Part of a small language model's weights: 138M tokens.
Each number is 128 + 32 x the weight over its row's rms, rounded and kept within 0 to 255. Layers, rows and columns count from 0. Numbers have three digits each. The size before them is the row's rms in percent of the matrix's.

# v: layer 5 attention value, 64x64, rms 0.172, rows 36-63, columns 0-63
# o: layer 5 attention output (transposed), 64x64, rms 0.155, rows 36-63, columns 0-63
# gate: layer 5 MLP gate, 128x64, rms 0.196, rows 0-47, columns 0-63
# up: layer 5 MLP up, 128x64, rms 0.196, rows 0-47, columns 0-63
# down: layer 5 MLP down (transposed), 128x64, rms 0.149, rows 0-47, columns 0-63
v36 075:123108151118071144150128130143178082099113185115117205122091080127155174146145080165141124119052180187120091153125112106123133137110058109143139092146139108126135170170167124177094157157122103
o36 081:134098118134126146123204091104133139166139167196185053160139181087083079111174165108117148171170103127129118100139103161165123095163097120054132186111121128168143136107105103133118114138120125
v37 079:111131109196132210144182137132117117126115104093112169150154168129126114153097116080074131125115116171146140082148139096137157161135078096156128129109109202140104131122121162119089114204178055
o37 084:091127155103162082108105184073141129122169157156132137066141117154069142143151127184205133133106151102164179103124061172171132129104141126079099120121141045129095106107100135136122087135132145
v38 078:097100155134114131117156089088183098103133147090157119203133140110128198131176142145139139190134112171118121088061118100115157135126143075070130180131177129150143109113103112129076156075174093
o38 077:111068165152090189196123164101160193114135096103141095133166123119068110177165130131139124098165147079171132118153113113129093163137069130176146137121126125125150133130181114124122084200163091
v39 077:117146059057075105141151118082119103150137125099114140128147086160127129126121119210071097081194095199164152121105113117184102115179138142151138112089100115135158113158150108134134173165130144
o39 079:138150122172128168150124155119161176046137146156153129074121181117113098159132158105194147219082101134124084088103137122138105118105150132099075097188130127162121165107091174119110146101109114
v40 075:079150155063091142148109121045160140099143108119098160082104110172111155113086133096120153135104123162162146185125162187104120093057161126164131177116087180158093166167136141112131123123102110
o40 081:116099091178122131094085116154102121106182180161154105115110106137148124099101138122120107116142141208113109115166095150087163113178069133100075104065146128122103185116155166132090135163052097
v41 070:114115108091183109104160101115171065129080107065142161115091059136142124065119096130162118134090097100106125154143133095112165146178181194140144139185110170097121166111099178140103145125132104
o41 075:115186177090098124168148138120099183113115148100146156115088192091069145135119128107139098070186163153098118029096123139167145122139093124143131114114098177111128084116164158139122152147077131
v42 076:072149184126127127163102128132081111081130127098175061155150146177164143154107120095082148094148119138154111141116146150095100160089125206160088143130088069157114164155125059131080090144124129
o42 075:136104132185130145112119137070137113186163089212132126093121104109162082091112105165181161174132183124065133121127125151124196164136137136131130107105173185145164085079145131113135118088155118
v43 074:074114089142089121148100099099087170118110133140149126137160152130149145168108163149161166117150157136165135132167149098128154140115135089129107145137111116114051168027171115149145145233146092
o43 077:137151167139151095143114159108186172186121059130150103091157087179126134117105091124058157124135091152134097124131105197108124107142114164182109137036143090119166137133100108112101116102176132
v44 074:113167158109128054141078145132107149130149097088127165125095160092174093145119149043128174190095146148129112137172191115096167131096092176074133105150126135096119114170124123124148132081142077
o44 071:176128120135172128110130143123128134076100134079117097157163124138096122041128109186116068091147147126168113112093192125087109140105174119117141107090166113143113113061192137079161098174105153
v45 068:096137139135142177112137161175119143108134073042139124091124138152095147148118113124121076071205141075088124188114162097153134170142130136122134154091089156110114178143070127155130119092117192
o45 066:146122139127119127182125101110092083108115165136108143137101113108170140097149110134086163164098079181145162021134098124158160153113110121135124092208146140117124085111154079146166157161197148
v46 069:134149097122105110110143155105092140080125117143195148122176126104080135150211099101092165130151172117180152166143087094125153104070121146116184141156154084157175107162133116105107048108108108
o46 064:157064114183166153186093180140104089145160106086097070139122147158188067160073150135108107108173096105108129134076151126103150175108148120124117180115083120144103134102131106179116134115144090
v47 074:187093086144099114182105104192082091073127038168128132124153130108130137069110143147179118079109100188134136144155119123137084200128133121143121137133145136064100089162124134109132133115109109
o47 077:074152140121128175131121125127123146126092229102141146167091146172154177129139087100125160124131168085144136160105162179114132101127184156090128152118096131148174114046140187085126168110152115
v48 080:073099138140113088077150150120144169105062114079142128103194150121126194192145122144150128174146098137125114111132147102091150151119085159139106125124096143162141067108159115104207175117068132
o48 078:150143105102137128131118195086183147107112155114123141188111108173113086114140171155072119101134100175140106131140113112083196162161134084146132130213153079134116128138099145163049121167151114
v49 078:117195144090134155148142180111146108072088132139099134161148140152161051108129074103181126119108162113170129103061172142095048112125144143097114122139111118080087118124160119145167098075154138
o49 076:181093185113147110117106104123108136123120126151103108101102197103121197095186136170098121132157143148103121145202104081092126150125163144177171177091123176172134063126122130115103087102095103
v50 076:119102128125099108161168138058184104120121131078120118130148099141157166087170114115054078118149186110137176104133105115103147143118118121125144139125152147114142101126099128106144168197242157
o50 080:120166087145114152109126099171111126118125150142132088068088097127089114198115123153244194149153064137132092121100104123135167158158134089148101108134103088195122100112128126142121102148150117
v51 084:211111180134092099069129187173089110127079145086116161158211172145177101071124123166136137157111086102173104119123114143138140099126150094143121116127156164098122124135111125162179156128130092
o51 085:078138110086156145136159150132122161116145131089099137098100140174080086082159110087208130146098140127107137144114142152077065118156097152128194132205096120163118151124126131126072093161084174
v52 073:132161109118152071172134148146111053120148088146149162107195202116106142104166174138073153121122150113106132100138061082156132182074113127097147121099070153113124157143141168129090155150100141
o52 080:132092148188162148170160177090119135120124129146124099126123107138129149170073070151149085092136076094129183130130115159147152046154093175158103150169130081135180077085108091087117114104133120
v53 074:099091121122119200107083174103146109044065126081151108105142119186126079113140163110152155173208115157124133152167130098123109076122155146153109094120114123097127110149116073068121116128136152
o53 081:132117165153108083161138095078127179148207104093118107147118109119100166085114083166147112167096123142190105066104105103071192144091119126164165126097083149102164118117158177155146116110116132
v54 068:078111088117152127120093118111140156072138112139071135145106145139165148107107153134122145092098122054118197121057156043160161125136145107217106162129142120095116126196122157121108120139114128
o54 067:086080131161159131153129154148100107111142122106173160112138101087115089142101137124129166188163150197149144099158039105097089116130144130108141131119171121147183131046053148133139178127117141
v55 062:104110216120146138175157069139163130147144133123157180180107155093153122120136089137117094151150092132134150120161123152181100143209152101131078148124084164140082163194103127110135119100088088
o55 064:140111119136079139169115122107134112072063152149091099076141163152116130183118140097166069077101195142131097131168131166101109113097129136125115104131106159108210110096142103186124150168186145
v56 073:097175124154090169215114117104098067125124171134109126152167109087105111123110188147180133130173093132076126132174153149167107128104114124086110167168111146084186102157076168136122146150092139
o56 079:128097119109156127081197124134181125155172098130122173118140195123090189122093107090120113106091110099181115107122039125195188133117138130145161106117134117132140092099180138120072160126126151
v57 077:131128111170102123148120133155099065114123125207094163148100194225128123154138064090126188149173150110164157124109097116115116155128136166134152128118173101133169117166108171128142104183099132
o57 087:075101114146146153155144125097109113094150157043155126125169119103211125138090180115142155142092144138061118203157105127110150086122097119105109180078137115139076117106133092134099127105186142
v58 074:186088169108156154111103127122089186141108145106097187106120120195131113091131181071104171116125142153119090124121090097086131134090112156146097182112090093049168121104147124099133098112183118
o58 072:111149085166130123176103094135101089105115137037142079126152083076129148174153114118135143183133124146110195109110194165114136156160118167130180103094165150132068139121116140155069130150160144
v59 076:133089153128112116106120134143136140124129166138164145101179159187106156106100093099169105139147092169020190074100151131131159094133111145153140167154177120111098170134131166079172188116125147
o59 070:131151115112105145153091136175134141067147116119109139148105097072120131104153204136106113109121175143152073135135109131139094098180123141174116091170096163115197137131136172134048110088158203
v60 071:158064117136170136106162130138103147143109094149019112118140161095051102121074081162106134117153155158139125118112151188157132129098135114090098137122128114117153089103120069067087127136115169
o60 073:077134120135127056171067136201143119131116129084163118104144131171176098103146065113123078131085110074153096114141096114125117102171158109143178160167143081105162118121142160114191104104128096
v61 082:162042115143087118143117169137132141098126135153172066123154139107091161088096094157130120166091160113202175115109121150071144126182153124058132101105084141150154107111172171146159112091123140
o61 080:132184115144128178130118152145055162125099103055061163195125132183158086136128129117167097109116109139111113177166127118143101093141137090111101155088169128146155147159119101144095167103145055
v62 072:132165116166135130125070114114078130106104095166118120089150102153124057175126170144081073117103180100080126158129159096147149140114100118159176164121099140145199114122160077138092187097178138
o62 082:111100098113136141138117179108127069159177106128114108174106166056125148102151103120169160154138086110112141105133129135133141141126171128097111091128175043149161101115072149088212067138095129
v63 079:122109178085128143064147184051100124204120081138098128124150148146140145182095091114150162086100148167158137144082119085120137118163122154123162093155160097094075134159119078127095170105144137
o63 079:089172108162143134131110100149171176088104154094116151123132130086124123110184150178060124200113154176157124094116187168093104141113111113126134159166115168096126095146117155111176042122125097
gate0 119:138100104088118118130096169109093118111103128120083143104146171109162142082120112125116109075155120131075164131096181081098156159099124092130192109173138187111144117083065141149144212109072111
up0 107:089110126113165148092129104178116181125086133086147176123131189129054149115060142110115119063116107101173091128163160140183111076124130085127177167170144113132102181122095137156133092145148136
down0 111:114158126127153130106108206143113134090139128123102141142106180039143138135126134120098155087153173147083137112161115082081106166181165088140136106178109159068104120093120186182100126091162105
gate1 093:078145091145132146180135132102164090097171102166125126135175115145126145172099148108088128120175167169129089182142127121181105150090128147148142139153096030131162118186085190152100133125116087
up1 088:127064101136107147076137135157130144126162127146131051150153104163164134177168114181162153190112193123131070099120119140133053185132160174126109162132152115119147139134146068126106102086113103
down1 097:115102109143114122199148079112131094147147132160103136136153161177233156108181083142140133174154158113110171135102127190125149145113124152079153151140160072148142073163110124081149114123150083
gate2 078:149085102187103088114215100141150137121060104153141122143147079175150111132194136177144112133112123131136129168068135102182102140172141136128116172115120075124162140160130129152076112179108088
up2 086:151166109134159134183108092101100101127128092142123144161141119109077145116107133137161141103155140139120203179110134119118125017138147062155106106142091099093180132142142116082184124068126171
down2 088:100140115092118120142134126094095132094143130129130127134110158100137105120112087124112163146099159133077102135164167124213174155146121136121204164048112131126063158164171103159031137140112152
gate3 110:113135127176119091149167120140155156108098168145080095039176133162156112106091095113111141119160178143124128138066117153132142121123076069140134173135119051160137162115064098129164094093107147
up3 096:141160162122146120085194146158114139120116164167144183149204127148108056132098117104135137154138176192120088133121117135119175079152175116097136120138146111039171100145169107110135147142119080
down3 095:143139177068149179127108151094163163178173125110126146211132112119177100137085107113128153171121088146162152173161139096102155058142149091103131113132140116092137138094155114113085081199124108
gate4 098:104169124185082182107168138069091103089143092103210107144091144118069118111094153168106100135119167148157161112161177076090100092129123107166157128140120114075121122116087128107133162147149086
up4 097:178095152167155111114148145135140195088132152103169153067100189099145150085101104107133102118082079139104154146159163119154153187134141093130092115075107116117148135090066103052088117117115135
down4 103:063133104100120133154145118160125191158152117147094136087128170102175099150116084100150188113142155103081048118124125050155139120108101140111112124089114139136093152102151168161155102119197180
gate5 121:130082170163151089132077116056153104084144187067081083130111126145148121114189130157094042142091103087133127126118084133142141123143193118094136139142113173139168142091137130100131158161111139
up5 107:177116148110138146092087155183148101115128168121166036147110109134122136129091069063138181145090144096118101153168114155094115165106113125141151038149130152120130125110118088181157144134101172
down5 112:083130178134134167170130129159082064108164107162210135104152141178104101111070115106164054153138140134151174109130124162181143125112079125140107136087135078132170152109127127124124152087072113
gate6 088:137115105148102089179128101121129083066218069122096192092144142174083085151120126156144069115155095113112136106105139134124085090137115161098144134120144170166172073148130113159186134122120120
up6 101:188126123127141115109129113081164119179118155034131179099084137103168095119101120127108106106154099143204140158168132139124127154104124168108086061111110185146136156120085132161158134134132200
down6 099:096108175096168173131108156116155172037117142131103075068165153102113081102116120109170165172132157116128148106133116141100140162121127110090106105144164154094131107146158054093142069186145127
gate7 100:116085075087123106156149126049130125056114133123168098101174147146138101138143147128080122139139118137166158129149159128135169082157098125203191157102117061164152162111081098100126087116146098
up7 097:163133146173119203210178161137094118113172120146116124147116117153118162094188146125123139117128103099141132126156104087149140139161116151051149123049053114104133145131166163137167137113128181
down7 090:097142144087089094054157153131138182128090191153153182127158134123096161087166105138144168109110105144150090138110150147139094091074103079086067104161144157139097102176125178134077106130140135
gate8 107:115174190105100133177148159154096132130185134147110078150093165164072139123138183165103117082098060158134153129108097102136116144115081089156134154094130116143088160148101188123090153137132199
up8 104:113108143112159126102161140132126146128143096097155173169095109149133107112206120201152115118156054116222123178124126157150133104137151091138143138079123100136100123059063100126139136128184146
down8 092:108134085111128088108100155119120092147039108146089120172076157102167112181140094173122126109102103096116142111122151101214126079074115141144106117112164205175112089145112157130152143098139116
gate9 089:084128147126156115116120142158143117126141130113093212059111086151195112127197136123096149145177048057156172075115094130121124122096115135119159160100128144076115153088124106151111141129154160
up9 098:139131126125177111072130090089099124106200080141141095158172125156134116152128108109105091148162137111091147130103131180125150079137171157131114217121077106099098094146080051096126124092117166
down9 096:140157178142179115150150121090115144168132170113181148160128167165104156133145156158186138088130124141073156160118108172127118168105047160116173164192065124117124075095165124130098100155109136
gate10 102:115155075153149126154079149077103103142150141012108078115151142110169140129135077115169078110135118179157124133122117144099194080110183089165105144119124162137116133144075126126175110126111125
up10 110:075145145137080165142082116144177133087103148160146048139167087140128120145101120103119141177189116209113132134116121108149156101109093123161071090114107084169111126145096131131179145112056135
down10 113:201112129097131123123110063142140167073087148167137118147134079145078086143086120126139123211171134157178151120090155154143128172166095164093074112074126108148103119153148124181145137107119102
gate11 114:161158152155183180163095123138127106081115124101108139129160200132144158081163073095153150133200126131123078157121120088114145168087173154142147130207101155127169106111155106145118125075124173
up11 098:091112050134129107146165127182149148130171112115095121160098110165044094165131096136177132132169133194118129147091102126170125139125157146127178099073144091161113125123144075100133052150152123
down11 094:142075128135132097154115104055117147109113071126102111154103160121193098121086158135129110187123140160176127185089147208131075063143110119135164170147133134132165156126135136179095078105118135
gate12 100:165112102073154056190154159148110147103132100140115152129145086139128083101111135127167129158158102158148102118090158138189137157133132142120168074097102128104145114127204064178150127063172145
up12 102:144144130141135153111109082056090128139180127132151146099097118117169096115125132150153098136196088127200126091130214160107106136196107125129100149130108180114141087108129106096060140110162175
down12 100:176191129142094082112097117165159152187111118083137144113135123103106156164119142103118112161055174166161156169141097137105146112105101141167136099188105118152124198122108104151162086178105068
gate13 090:108082092110135118163120131136093161090143116103196165151025111174115170142120150115117145124166147138086148150167095099205115100064154122177125120094109096155169123142168120136174121100144123
up13 095:097160123094073107109109123159122079154156114160167075167138156075179099163134129118131175166092169104140125132188103116105073080083066165192100109193129123137118089126113146118133107128113121
down13 097:125122081106131150195141098116103155088123103118132123160117161170095167122159160182112074049178135129101169107149131150163102087125164142157112172106077129120100160070125122161124205113158160
gate14 103:139137157129117157156131165089123086134164151131154090120159153112148146083136128103088160155123162143070123147202102104146105142034162185142091109150125103110198137145122116146128092132107220
up14 100:168087103121134102122113146158126174132148155134071140117096136157118118155080173104152104093116158158160053142060087155109135070179124140106111158115161144225114179112125141095142113162106162
down14 098:117127107098180122131134143141131192164156206086123065120188135177085133144151105102156140131169157084148088159131106162083086088152172089145107142174149132104127159113141053132164150148132114
gate15 108:129149162126096142116080156112143151152167091091093166145109077102128160074117159109108085213131105136166164133152152147102116091124130107124119107177126132155155090145149142197149181129193052
up15 107:075093097099082116138124156090135081144129156162161078129124130094180125126088156162122133100074091156162145136117164189159069166143132217126133086138108178099117139112056138111115134142137099
down15 109:134091134148110193194124109120197088163134165108102096140159085141162098112140118107187098173155106113096151180114119172096166136152127146084110200167098147169153088106094114133113129151138077
gate16 097:154090117068128111113130132146136107097117131074172127140136126158141103112143141134110085069120078156163129107132162101143085094084157111170128097117134109091144225137095168146225177138126166
up16 099:149132175134119112114077092120057130149097116124069154140204104090179079171080067111152102160088141119146159121134138114102144069108187096109080117122140139098094117163120144121128186134153105
down16 102:144185132135175159109105135126127068158157151097107157121160111095108146138160127071166128101071125119178098194097148149087121121112128115173065112152069114110194105114102091131126171149180083
gate17 107:134132121139042089199154138159129075123100123100162059142089137170091056082129133151144129080128137115123174152093128129123153091109164102165146137142159176158153141102128155153178175135094149
up17 116:138174119121185158139123090147121143084090119129100107134157110067104095100130092115137112151081144128133087143136101131093158131076154096141123179117123139184135185199161206169132148099143053
down17 112:144123103143164141163080159139133140127113105164096126124129113104189081113053112136108146175127120174101156107064125130084104068179146153188128130154139111143119166104166175179142056127079145
gate18 096:160130140134110166149123190129092136137121104121184140062108120166158094074105189113108119153170168094048110122063098151101171145112144136161119132100129141134114061150107078148147093150170094
up18 098:157123148112134099078117110109136170160153124092076139130205121167120137082147173113102144165143156150141092158128128145102128161125166107130164152152092139113064130050168104081060175066106131
down18 097:135113117093108191148128192118102085163178133160143154145138199128163123099126146080151145114110084074122069131101091109105117138085067127117080159081177145142154106139116062117145096171152135
gate19 098:113089157073149117134157194121065125134148141156119110104085044147136148137162079132175110178111158163075119129120170057116163136149124141125090089081099110128093125112106111149112115056113139
up19 093:067145139108109094119104108046138064153133078113122143126172150164137139119103152167149157140110077142101118127125087169170187063121202161147072153150115090150125118138121130116089170148133164
down19 100:169115125133151148128163165142122163103131108111092118094108081163207197163147158111083109138121151127115113157152081152107106154167068144143116113088116175103029132092173147146165158120105102
gate20 091:073136112098111137163105190142109163125133160089089087162101116101126183124149108135038146159105134135116134095061150064191140127115112124121073125156132107161184153163151180133137093163130121
up20 093:144147067086049149180083120128083116161132170138124170130107153166176116082169103095130146147074118101151118145146156164097070140121117116113106132147093150173196189169108104115106096134146121
down20 103:153124132124114174094113097126133121100120142116191144092153145117072132171122185215094118128178157157142158200172131095111090120075171163112127184067139153124143123109101146136087082149146117
gate21 106:093186175145180113154114131097101102079185070181134085085167166171099129130129167151092114164135160162133109119145142116109116162083102162112170148155127083060151109175094153169121145150128111
up21 107:141204114152123138155142142128081104065157103119118113151219148124102131159127095062109143122103152127136158159137150133065192123086132171099077087101068147088123107164108149148143156120094139
down21 104:126153145088157028125112111131108126143089097097125094132197147145111162206137147131138121097133122156118078078172126140148124075083104108141146162148147188122144088114134109185084143078097116
gate22 112:190155084173148138158092145135144106090109107111063158121071132167107184119140121157059096152175141140086144099167088084139108128159164109133099179091118127129123167112173136147188119082111103
up22 101:188173158157116139120101139090039090113174102107137147098134157138099132142129169141088163154085171114190084113129112140150126125180115187067117112126121138056187150149115123111137104107158146
down22 098:148181117142125082102115111093110118073088085121129132119128124077075102134170217133108125135187114113111160132070059121112149119115071154103111098121130147133089113183137156180146160181144096
gate23 106:125105089142116085184106104086203163171164098109108126131112147153165136138084147097141109118155124190159100132120141096111144089091197161129129186174167069115139156204127093135146104130150128
up23 098:087106068095103085148121094146231090132165117159104092119134119088105099109115150084129111116159121092076139108139161128093100078106118083121133176161167150102136122152149103159193148164090090
down23 101:090183173098134173079148101055125129117105103169134160141109122125138108168160127117148088148139090156122162099127137124207101096185088161129096115131107190086090066120127135163078129160144159
gate24 082:099159152123111106137162147070056119122196167140143163072128147160115135162123153100171068125141111160138099113162118169152132050130150116135197095093109131087174103129178075112108115140124146
up24 092:093115144104171120135128139141127105145150131200098059123163110152148106201138128075178166135132156130111123096168153144134174129118164054104149207119130086095156138112109115098188185141121124
down24 093:078087139153155126138090152074110159136169164073129123089154142165150152090116135139100060099154150120087112115130119098107100132141167163153153168229134120184170069178113097147140109118130124
gate25 101:123090116151138147138108130121117112140130154114054116101101155079137077119030104104141120124130162110156127214132144176133128131124122120100169119184123114101191194119095136180154108141104065
up25 101:097155086177122104152105162115086121090169069084132117123106113127126162134098173099097120159140140131107117142136120133157088156104198190136101097075136152165154128062191120151101048141159116
down25 091:126091117132159126136054143102117153084107116100109168115208110101168103169083153177190155106159165121192094117168112147109133127077161157111092184167097117105136092109117119170141126095166120
gate26 089:162135125124138084142105147092146089102169147158133105131134104066100124123122118108047092157089160168060077091110099072183167113147154203125137122133151119097187133134171146135100109100167124
up26 116:130096100091111144080155170144126112161116119084076163154143146160116088161096134161121207136159206144183068114129126107153150101110109122086148151119109095082074109105115068110177162153107127
down26 113:124171174116111126164153069143130168114146154100127095092152122106136151095113085118129081160099054121115189158126176173130159145075165097109097202118144106152120113150129136114069069151092091
gate27 101:086109105150162160107160181078055177130121101156113185081126108128177133160117150124115081129128136109140154122108139095082085142089084098091159192136119145109099093163135109121190131141065093
up27 108:113102168077155067157115084114161088151121142072125105175107108137166131117103159083142062078140120077183133116130140092159156130173130136129125122133113109158139163058104219145100154122115109
down27 099:098110135175131174094112155104188090121136126122138170114203172127142082190120225143138117118121141084118122114101118112114127177086125185067148181121141142122157128133109166100171135128101091
gate28 097:110104137136087026114116137148117139177144205103111149099103117089134134172158154101188078155090100177138092134126102185082084155105155167167147088138133142102146170097148125122141146109154113
up28 105:164100101131034117140182108118142124096094168155063147122125143140074139178131098068147098111130107119109134163125131141138138118177193102044127109113171151103163155095126124102182169140129137
down28 099:124160118064085114113137120147108205087087150152100137132086167083133152118043083124094170170076178152137111114174135107114179123117154166075131144139129149131104105125117132132127184100159173
gate29 110:156124141170084109163150097131146100159170166136146078137093148148084094105114130179080079113124141208122105140146173120145145128168100162173132131122180082079193166110101088112106103136113184
up29 096:109150101174083170165134119056136135098158104169080112124136140131111075109086187086159048102111078113165111157149140149133124159100106162151165092124130074077103085168144122131140126136132075
down29 090:094131137121130191108139109190169155095140106128167169112137125100165124093134188108151137133108066071185129091132120160096164109146062149084130167134132138099140095066126140132131153176161199
gate30 088:116188186134093109118147145113130134128169168161116064128133156104076043116095124185138138111023148103092123147095149135140141104121165138156123102111148198096109143120111147134138145075157130
up30 097:164117143237177094116128156170111094119154150187115131117125180148130153139154178100121100123109163090113092135097101119163137149169096146144130170147112134127154115135116112096010112115122132
down30 099:140148165072143141122098125133150152160132150104152121120141088097134121097160110200099101113076096120107092105180136178163109119148177103149067130121048150153157145164106158108180168129078192
gate31 105:130165134085069141122128138101119138113095085128164105181107143209145136129214143180077118139102110172119113080119088112115130085121165147125118115098138138096135122166185103193140078147112178
up31 090:124063142139172162096156128163132117157180120123171180140093128148140138178139163118074105129098129097121107169057112111157148118072069149058173151135102139126132086127185177098126145162132155
down31 094:156153112149141176187104083114104169084141076091100128146171182110126173151133109117197158111162136125151114114155118064088130095112160164123099075079163078088133146148131123179101091099155117
gate32 095:108100150157103173126181144070163178122118150104128114111136128097125154124166114138133108129210105125094114120140122015172095170167169077094148147122125104161117153119146134129145093198157148
up32 094:149101167120050119157121121085119047187116128089094119143145164198142153078125108113165093164085123127135111110099118128155076096139133096113100105119126129165153138209131124101198158129142123
down32 096:135184127175156095126103125155150142140135044082131125074198103105134152111129206192128131122107104085126158125104116151067081138148138091138183156114133116082179139102109092142099128152101110
gate33 119:160127126123107176128114114091122128151136126139155117108164185170128105091120156109120099157101049139099131074077089093063126107178149090161132178196142125118126085191125154140081125115188106
up33 108:085179114119116092211183109153121185190164149153126169129108099115123154106134166128111055056138116105096101153151120142170123112130110092167133111142161145193082130114134171093145127147159126
down33 107:094093127182058128164094200147148141161148133067097144098106149059171137150156138175128124074096173112122138102137131132083139139126094151108129131143149086123104042118134084152109125102180118
gate34 099:131108141157161110123136130145146154166101096085076089084113162061137117134179147186139116105167029116052175145105130085137075137109133117159140129141088100115162106152099107143082135126113162
up34 102:161153111124121166139135109136142148173158088121137164167115090120079189100099135097111131152159105151150095155160164154109050123100103140123137166149165137140111061179088164202144080170177105
down34 097:151176094120107129117170117122128127176163101173163101158086145108103182176109212104096124138120128199148106125134165158081059159111165158106090148110081079134159104158105127151142091159123108
gate35 087:129121111124112140055136227162076200136141085146116111093156110092206073151124135161112110146065094124072130118108164146126101145150124088155157149121156160130149092117118118147112110132093159
up35 108:090149136067102163136147110141186097206075103121112138122059162126117123157157169153159128136084106110168089134116147114184105128091140153118219083162145131152101103180093147130128142154130105
down35 107:156134110135068117101173176083166080104082172147133082166085146084147125107157201088160087139157106117122122090130115122098129202104078107131129119169072152138130104121087146112102127137118184
gate36 102:078147153156101121130160147128119099151073114097164114137137111170148131145145092142083126198185094154163119115137133111092087137097155150155129111110056055145128111119040129142128133068072102
up36 102:131094155069154125145153114100174162085109101113159114141092154110095115087068138100127086106165112131138146188183136127152066117118114087200140094103124096192119166135126084175123149084129176
down36 117:125134112108117183115151101141122147131144097088139144106064096181065110135165175084105135093156071128065146106158094135190153136140066186147105109160102162119106180166114138127149123127067148
gate37 094:151172205177132123140174108193084087107118168106105162153140045115093079113147128120163149134189105136127065116129092082107137160134132121147129091090060132112115127168120138123129175111129143
up37 095:100182147130140155147084129120089135140202137125164152146201149135123116118117121132129113106164150153139137160178137156144100069104061092165128090111057043138161122161086093148114156167128115
down37 090:164092089139120177111150118190154119137125139147145113133123128174152067106078172076126149152140145202125162111074100115129114122166174094113120127057087105116120082121160112103152164197084153
gate38 109:100092136134062100179104121109152156143117122126077109124148117135121114150127130157161098216199081132169145099140183138090104092086170103104094099101091126157083146189119148176116110168123152
up38 095:114107131103147117118099124167119051092112165123130170111155114144130189174122146107169116109077043128144107149133107183141029102114166155150159137107132162123114072110108140149157068119139146
down38 102:110145116124148129097127107156130095186146114072057136157084090173150213197134119129159194123155094144134117095119121051130120113144102123110142128127077185116081138121161132126131118153177155
gate39 099:146121113214151129112155129061148098073118135151158187152104142125084153189147180121087076154172145108130114126151169047133110137114075101137114104114117146112127119136097148083162176157119161
up39 096:102166121113220151089161147132122156102069158121143071120107140121109172108097135116044108171126133131173188141155171117073154127093097129174114093130100151143159081133096091158099128098140115
down39 098:117161134130168151144129137130121146135103103133105161139123178099194115164068114096164128115147157103117148135158131090089076198162182107144118131158058056050112154103098089138106160137161107
gate40 104:188120110128194156150153131065089095136162126045082095122119197115116158146117112129111129175120136129120136113175137094138144148082056070123138165170094128094193104137121146154138114156121141
up40 097:117108165142124157146144123167135125119221138196143105101142115139131070126152131194110109131130214060099138158100135170130068115146104121105176144130129152137104139114209120107176141119132104
down40 095:186093111105172075138105167115163121135102144127170125122152140147116118114138103126074144131135211140102131170121175155126158151131093084165021187184078106147172117138122148117111135134108145
gate41 079:099153154189101098145181148149156125134148048125157142153113144078131089105116188113128096128137143148097112119089119085130182213152139183130097147138130116125155096138173099077107140112194093
up41 097:142121176171204122147091179111111094142168128139105107125163089069172165161139081154120160126139153179128173129123139133153135088123105139127087110132078107117149137120133066124221128089137188
down41 097:122149085152071096132153133139162093130100061075153127160131130150122127075153165133078156131131128112131070130115159117081186165109183175142164115106147130187127120113136141075078152086200116
gate42 105:163083113105161087139137173127168126135108161141147112125078077056094148195050151172117094142130127135102064125079118138121131151093123078110085104132131145104171112148145131126204143130165155
up42 117:124143101103156058131151139176153122127123140119148174123017058113133146131123118153142147135162136180145092080135128157127166107135121129081162137144173203075113130112196140094140145106143147
down42 121:131183137133117134153138103119109091095069140139192125148159104066110144158123122096120103177115150151105085086150144092120101086146128146158098149253099086123144117160133180141143120141102082
gate43 113:145132167143125199144140129114113167079106089130070128099137098164104109158156105133121117121170082153156122174132134148127110134133161085097100100073092084155104190126126145168173150057067070
up43 092:054124080106146171134126112089162181197105137192109086097150161070144115117088094086096082134094111133101177150126178122139121146083168146127084122167154110090145165148127125156114124091097111
down43 094:118081106119114122133103125132128143168190205156202148124143098181104096107115137132132110129139177153122166178109132207135188072156102073106132152071157115145114110126172101114175129123149110
gate44 081:109137185094131069104134144110160080062117118150105109117077125075145093186108205170133144093106150123142150118171122086098080181133103139145148109164093175107144136107119127102118141140049119
up44 105:084119146055104076143155153124202135115133082196062120136101108104148134176112129127114105129137099139111155146091102055120118115148126128108111133195184197151114105165157160127139148111099154
down44 104:067063144086102117070158091130154119091162104127130103106109113180122135149138173093127085110118066145081199174156130158154105114157089084129127135171094163108105124155101158161135147154131191
gate45 102:095159072114167117129088175132110105150173160137175110097093076118139118114101108139092140099122158172112173158138144162157135123081099119199138141196077166094129165105170101114162082067108133
up45 103:134164160109122089147098122209137150159086098182099122116099070118118099126107136095140102135109149087094101112116205176121178132147157146146164041078134138122068103124116115123096161120167142
down45 094:138164142071098098125107061147095182098073122095142066117102145110133124127131124144163142196122082060149142081096144136108133185150154174111123099052090129101122128125112092130128161121168164
gate46 067:165117105086135132119129100179118045161168151210133152096137126093179155153111099124148138156109182129144119091167099090147143113088176142127119139115087201108139111147105111213107137123160133
up46 078:132140107151133122073109092115101102143168123117146103144153134137081145123091164166171131114196112105152161166091106101084194099135146155170136054160066150169089175176156130142136062137121120
down46 096:098155175154147134218128212114118133115086096070135133167077178108156071124129144081100146084094100105101167135113121148070140106129095146086131151145178073133146119138128137097132128094141110
gate47 125:103145092150074106182162153090201103107117092126147178162073085128180122111088097141095137082106148095072156112143121117127127143165186105146157127172094109107158155109132124153152138155050109
up47 124:114132156160158122125090116120097176174114169132169193097210165126120119154118100044156110153132051142116110177135131167207166109126159133165143115129143119114132142168097107162150131132163108
down47 119:070133130119131167130071119096113127188152076153125117122132172089107109058113118158129196187093192139141106149141125168074136109165078142105102098134123081144132140148173174087104098138158104